config.yaml
d_mlp: 128
norm_place: "pre"
rope_fraction: 1.0
attn_scale: 0.177
bias: "none"
init: "orth"
init_std_o: 0.0
init_std_up: 0.0518
decay_shape: "linear"
final_lr_fraction: 0.0
batch_tokens: 16384
steps: 6244
Each number is 500 + 50 x the weight over the matrix's rms, rounded and kept within 0 to 999. Layers, rows and columns count from 0. Numbers have three digits each.

# q: layer 11 attention query, 128x64, rms 0.149, rows 0-18,32-50,64-82,96-113, columns 0-63
# k: layer 11 attention key, 32x64, rms 0.16, rows 0-17, columns 0-63
q0:527448486454498500561444534461428507474477518522476533480519413562553484508478484458513521456463521523515475530477517447574435451415451502472505492512551535553598468453419498526485479419417522
q32:503491494480497526514488470507532530490498483481489505521523516470508498512505502524480488496455485500508498476522489485490528493499520475516525459454516490532515447483481490538511465512486485
q64:478480547460514618568622507399459563392463394485453502516446538481695573567541546580409552557389604622558630495476349346448517335445608376475544568451556519428511520488415429507427595357401378
q96:474493462499514555526547553494483492465486469532468495462477508488569513476510512507471498510464499499507512539554499487457504519492537519470470505483541531443549488513481456497507584408480529
k0:534565577489531526563452464503478522470497497500520475497547452521606534474509500492445489493424544469485472510547523482432533448500427494570508531384540527548542489456528510512432507515501469
q1:471458484538450482494504527531549448544559491502489514523467624466502456453568563488446538503498481496444489509502484518521498505541435400513486437480443465465465496538583486526524516451541556
q33:502517524481478473496506445528518498503507513485482512536449505507498507516528546551479531483493526477510503508482481564535518516489466442503459485500516467476511539477480559492544486455525491
q65:520490439555443466443418604485486430544555542494469547564463502499406371441483512478602493453467507493486445462552540600571450542528420513510508506535443505543421447510551486552535546497462559
q97:485518504489502499496502473533494498517494504534473479524495502540487499506498547470503524508521494509492518492451503553532499508471485497486477512509467523480484483489504496503542499561497476
k1:474535516485526543550429446531446529529474493513517492508509452436533516535494545506477579520443460435525548508508469556486511445515484466503493576435512514500553511545498464475459456497479471
q2:538558465533536486529534429446397568549514498423513467469492511582569444533537498465548451446489500443560457540544554430556450442442514512556459480423572462552565477484511496478415528444387519
q34:515481486515508489488520509515500487525484454517493499501538462508492508482490447514517458503488494501479494519534522465470492480492506505487520539487500539491513514527462489501493457494481516
q66:518560519405572524489491534379532515494447570490472511612596426452487465483540505510507580425492503560478519412405418515530469472582445420479515480427474540520547553459548538542372581507467486
q98:494503501474490512517538536493490503465500517528477512467491461476511498485508463529485445466473497562525511485539517478482465495509504517484483477473529463505522482523456501498494478430484537
k2:481500511514539610516486524517427508449485544534523490497500476567514545569481473529637510593496563492544538474472489514516481447409527519459523577482547527519513521492441473509513488509428527
q3:534471490588488435528548520472562425473490467527462529470485535439451497324523502479369489477431526495470500611550478397466504545435452569534505393504490574557404409510463542482499489525531467
q35:521506518515493491529484456512517471505508476490470485546479489513519494466515496547427481476484467490468474494500498517502487480505488421511470439469504477505539478485524526475544522567519486
q67:520459529535567491563492544464600518506492428493522478522577530511531524427465494514436467537524510522538493599573485402467484498576535446531478462539436461391569564539443509485478421440597432
q99:469458447506525490517531525529501520456501486529504510536499479484531485512486492486510507509481501502512481531530495514513490496482482489503498514510471521437520537502462517488516537468485512
k3:517522522457508505518443517462488486515557521473468519521547460581549509439495488523496543481481544567474424465448466525525500478501428491496515484451545546533504498423473476517449486508471551
q4:507529528532480463536607512572642532387528408469546577408448632473463461387488532496429476538584491581449496645471470477439562578507566501544457453523472617410473584532501538549599663529564372
q36:463501485502454529464497483510517486533511524452491504527486504525521475511533561489519542466485506470500491508466508508512450531507526486517468503522517509481487525506507521469496550499502521
q68:518475555576476508407442471572596422480527511474572528455472556578442550496505566514526533465542493446436487573459536541419594519480476560531375449529516416479446466454472433498648561604617531
q100:490529482519503466498491454509521500537561508489529518508497508511509482539519510549503524516528485470472522524460488527542513486497496471469480516511529485536506506497522480492497439525529468
k4:446445459503441531469505402562415454548504572523461550461496528505447440541577452419583519518583428482527508484505507536559475531520591594583384462544508524426489527469510531498565433546486456
q5:576541526500539527461456441510408534615461539466529500479479476521478493623492464445588510494498485504638604505502515565565452495521450532561525524462423517576537496525616458471447466546529556
q37:507485482462538491474522531509504472513532550550516496493512549500494557487530517533469505498524458523549505447547493497506479501505517463540535531501496522503461484532491482474484503447506529
q69:483528444464533511440517488452575543433483512513498521565522501419449467459470460521499414539539481519482447418479537620538514505588403480537610519450414440514488497518601473556477544533581518
q101:509472522494522453497472476489488535536560494511498481503469538514501461498510495515479536495491489522511499530497481515480513510509485460519494517528518538494497500494542530503542445542527532
k5:498508552469456508495553483514596447488471496516532444462481547489479446394477519499410469450507478519453524477534523485483517542525503516509484494489446454428538511521490539449502538477566495
q6:485495600506516454405470449490416527555434470534532505520450462604495499546384461495589550504410517536536563563369516518540482384441504559518394550457463426496544569453435564470403567579514495
q38:515459509518508417458505540539485506500487463525453511481525481513524495469466443535494498512443526550535462480475511494514510526460514555497519484452535507503498482464464500512506542480475533
q70:492571592411597506493521512487493531518551525529512523578563520462555415427535582480526583422533517456471553498434482568461497451523341531437519486489544545456578601508491502488455535521504529
q102:516498493421525492500531560511475454448466518519517468476537487447512460410511433505525440464479477552512503442582525472472475484489472514522552485473477460502497497543493542466476559417471602
k6:562588524517526487498467442540469503577465541468418540504527497580519561515537470511490505539411517450524455496452503482518468426480472518464478530443472489493570463427532521419448518493466524
q7:546483432513527471585439478522549477458497483604525487483491471439454454460541508425537468482464500434518391451552482449573443458504528476518453446504431586495510422448525500462489489415484618
q39:523484528476502476484488459482553500504479538480518532521548457483500489493510488441489501456507460523485517452497490488512481484484410459464483442515523502474507514474471574504548550531479474
q71:499444475512501495553524608586555540417488422545470465519431565507537565533547498496470477431428438448529467491597456472489558493504570451478412434523500461520544551557482445491538515450595549
q103:447443489499494506571475528495479472425517504480484532493505457472498550525531518448444537477495527543474496486524494490461495535487427505513510486498510556491452488517508494490523534455458517
k7:527491517534471452516548609431561461419485464486525489513547474489537479418437510426396523442507550459440439424441461478482527541500428497398552478507545536454419511504463506446557522482452547
q8:501492564446427480537581572505569496382502512515458523434573484416442517342488457477409453478552483461466449437550578524401479579528505497519528431499530555498492536551511553544569553483501401
q40:500508513471494570513464463499523490511492478461506527547494484484457483484518469506521484497515466522527542459499501510505564486505517521472481492470457505507539516506545542490479493527556491
q72:497476527538497492500543467516491428467550533471534459480523503531456542532557423533593334585556510483520554527565519366505532522427525476403536510473530492552460417492475567519463443416469525
q104:466522465525511502529474487501513444472499502518558489476551465489484495525502561490525582500534535443460526526423449574481544494501519547459489510479517492545486510515480472463558454501487490
k8:526471514477527522435554485527504476545481450501480531502441493442455501505504509527535469478542424550497505488454535477553543440496552495505550512539375492555474517565516446507470474520577568
q9:497441552564444443471517613532597503420521432508501524468414534479507483444445554512427503440482523543458421494497455452512537555458524440480463495520556580394403497559435448507530535627538393
q41:445573475514489487465548511522503525502494498485515501488523510497506464525493540481476480540468553486461438500485478516564545531550541500510481554487515506494477498511502525483530511486492544
q73:518550437522467512432541494538444449515523508526516502477422616564493548506544503399524483469583526502479470541531530458575440531423518553511435472526528553483472446477506424464568441545608481
q105:527569468574464495447487430489543468510503511502529551512498529527492504534419502471473569503471487427473476525404488485488519467494515482488447515505513462500460510481487487494509445560533447
k9:495466479593526457472477494471483508541488488451518599428447538465440540535491525484532448524545479472467538548542484524549525504585530504478515410533494532484435420565560583503556433532509530
q10:484507507546581466498502482506451495493488489519480513490488469614558574580546476502536502479529536561534644528471459515489504403499576471539533554523500527507506502440517453452402502503478468
q42:536526478591495395468517486452507414467469493493499499508498476535523511513478521518573433471483466466515484455481574511503517518505514506459537516494504444527543482487490520466437474434545429
q74:445503427411542590522459392475474507455556525461435463567550508470492427518522475454544454574439523537585523561513421511490472495490514441482516545478576505545481540431495455510460518444501533
q106:552555439499551551512497539589574460467491594447482392500521520483523447474484440476517455481494548543419549458530531426454552470516512541477618455459422478525470507495454458578442476492547609
k10:522556578542568525492495553409498492446482522445447542530521492557500557599463553516511556553536454476525477438462520441487466454473508528427541528444532406624526447492558491563508433485439492
q11:534565471393544538504505520466458486429443499595435485590474430485472551504451508434490557494563503582561553418483497495471566485571486488569502539482483565515577530513488456520434488488433566
q43:486450537495495507515514494510542532496508521542502465529568457494469488498574521464515421540500417549511461437564461456473521501492488466505497476445468574497501553571458500522464455481502488
q75:461515531455538600606484492537425531419391475544514556544423471537516499528495454487525541545436517475574623483486555559467448468531481560490489599493479463537520532479451569479531528543492476
q107:485457561477454562490541474489488516453421502501550450514577444463553514483499480504550492499474566471433546515525514609495558508504527482492475442414462448488534536548553510401550410482547417
k11:503470526497502527483493580472511534502496500461512504510482514522570512517461520534459533513538502607510449428488358512466478489543548361542540553476546534416498580549486441543490521506487456
q12:462453598483451441528527520467472513496531522469509487536589512544494502506471543601494535462471454528463492551583494472475499496542550445495505427491547487497423486562519472512492518477505453
q44:530561549573464502471474486494436593495495408495531514564505466478458496493487445439507530520521513435441463533473532440511500462547539476520500529454466479484484469486471537433568483495550458
q76:497515460555527489475467550459516553529488497524536498452478615533511453432527557461494458455516462478448461588527494540507568503528484560507479515511592457516489502494522466481557490504411476
q108:536468448455498468526457402422433547544547470541579483422428427475496486523489533471479492554471502512534531527419447381524553525598592520573466478533424502485439468511479512415517486514485515
k12:536436550579425556442395409568495451521526467489514519561520529500533553599378565490492542474559517431452496566487443506549536478543513468570433502525390516476484375498573553470570505475552417
q13:480408487582498459499474421559524555566511446610536552444559439509475462428539461491465454470542519451464502576424503513548457516470465464514435397545505585548586481524521473493523448446526504
q45:433548484577453480471480522476482427455449493492494465465497488538539509535474493540484490465452531467404502536505500542517563540472538540471446537521531445490502451465483526496496446464495500
q77:514547494474529466446508364539573553535508495501597419434454480520523510537427472470524452538529457530519444544492473517597520546519565532483451477524434571357444537473489476469623496521591508
q109:529527550624538463447498484558467556526588588398457472474454652561486523511458473557427553465520506429466441541405533458496629477478488489433510459522583412480423443392450435490536404513443502
k13:434432363500468474533472561524526491448523575534567526476558440589488523418450507475520499453472525507415514434554513502500533490458563545533466501484518423426491461482495580499515488445533521
q14:509529531494491481529546534521649526436496415472473447477403534480538471532497577540430559530515522477440462508463556509487559531540538421414470511562472446523517450519482536450518569451565395
q46:494466432465461509486482532599469473500557514426455523485562566582450474600496613555561481469473580423474529449487511625445444612505577487450490372474598489501522536523514524517436437457418481
q78:520459502628462514531478550520498470521538455566475496514424500535508505458516423446519491539486535553484480566621561455504493447478517541512440539621509504484504495512448531421620492471472551
q110:510580417559507518472444494509533536445431512389424505568620628464518493666503555532598595531624615556597560524489430542463526446469551523483573627549570489521518575476531579543455513518521449
k14:524532486474440481586613509460481451545502476482474477420467526514513530484440534520546468488501505471481499435507514437491439515486488420374527377501509596575508543560479555532401526469502452
q15:581512462454427566512455402576504474527514513486519550576561427548437544599506464400511490536512599459502544460538460481447440471564447514526505553515472472579550574440455440457552557490436604
q47:478526417401563497529456415502487572550489514489462577508573610457511686517551341476504456550578589608416504576511470612437583395431477514536559547567447559498481477527554528568486394462425513
q79:432506539543514450510386452489579512497481562434462500559458416531468543579450560498443593414463434471530531538489546591490475465449477461446549557529518528492502516491546491542516536524509544
q111:488457482427476486506541506501459497475530558562592543341525514519475454509503390425465333506428536477555506440530583419500547534479528417524505467469528523620445465464526494465395503445420543
k15:466561514455509488510437521515440485406455464496473488552553524559541497454604447556474397617631598522413550485493456563473506466427451428519587568489522471509512450567418468539475430496423472
q16:527508515534520450472561634574545466494547475514484493582436544498542535470457491508487498494567515549490449538545519523496537535554524511499470515522453493476417477562487526445510505489445475
q48:423554480465520469494477510564555463470474547456465616490508508419436592570465511560494551531528532540458507585497539629389538471460460446479500559559567565483444476472521558490454415480396434
q80:485444495526474515449463546474479514539494487449466523438558457587490522507531469472473482458515466535466417621425548534481499545518460517503480480522527484460436439471499530479526494546567533
q112:443506448465485452433554555563603457486543473486423461564510543557458574512496446585539457429497418520504436502522476459441460587565499393507461393535517458563470447555538535567439507495557389
k16:548578550471518477529405451575505497533549507530547483538465494418493540570479528533404601608446586440481498435521487535368533488556546427541500565477584489511454542446567402495498494514445518
q17:486509532558560540516498504472525575499525589504463547540545494518480486624407494552535520550447537473543479483425516508498519414508527530535570464387607494433528533480510555520437493511505506
q49:528490469413508463590517495561489432521579508496523525453530518507463393443563586475476519476460456549544521407503420490575427549593449429589566532481585482524540509466505466531530568492512540
q81:532503535497482521529427558482497500500411439472435486534553530453527476510487464598472497509508557498472433498466476493470479518526529535529555509490524432538526496427464433533397505488409442
q113:527586518418592476613497489528537487456436518480473539510516538495545542510512516470498531550491483519558565465535525556453495522531447482438548480541542472490573497573493550556476522392424434
k17:532530497456635523570555523449492420450506534471404504532487480492517540497519615530550605491365500482522567465616493507450388507480443421435541511492562502601537538504393440567445534474465548
q18:463577547467492440488371494448409504580445499504509349553588405595519465539496471415614546465445487476495548490587503519520500482474451481554458536411560407539515502440407552484406507462418572
q50:492422613423554596441446553444552477514406592479486538552346335449435526576448550485479522545502461396444570462458561506347593487410445429479415441406580571528393552496481478454533496549401524
q82:439519486412573569579543491426466594508398525606507485522563503429509533384528538455574577492448509500573598460567363470491507446514384477495543487453387461575547572523513513504383491451480461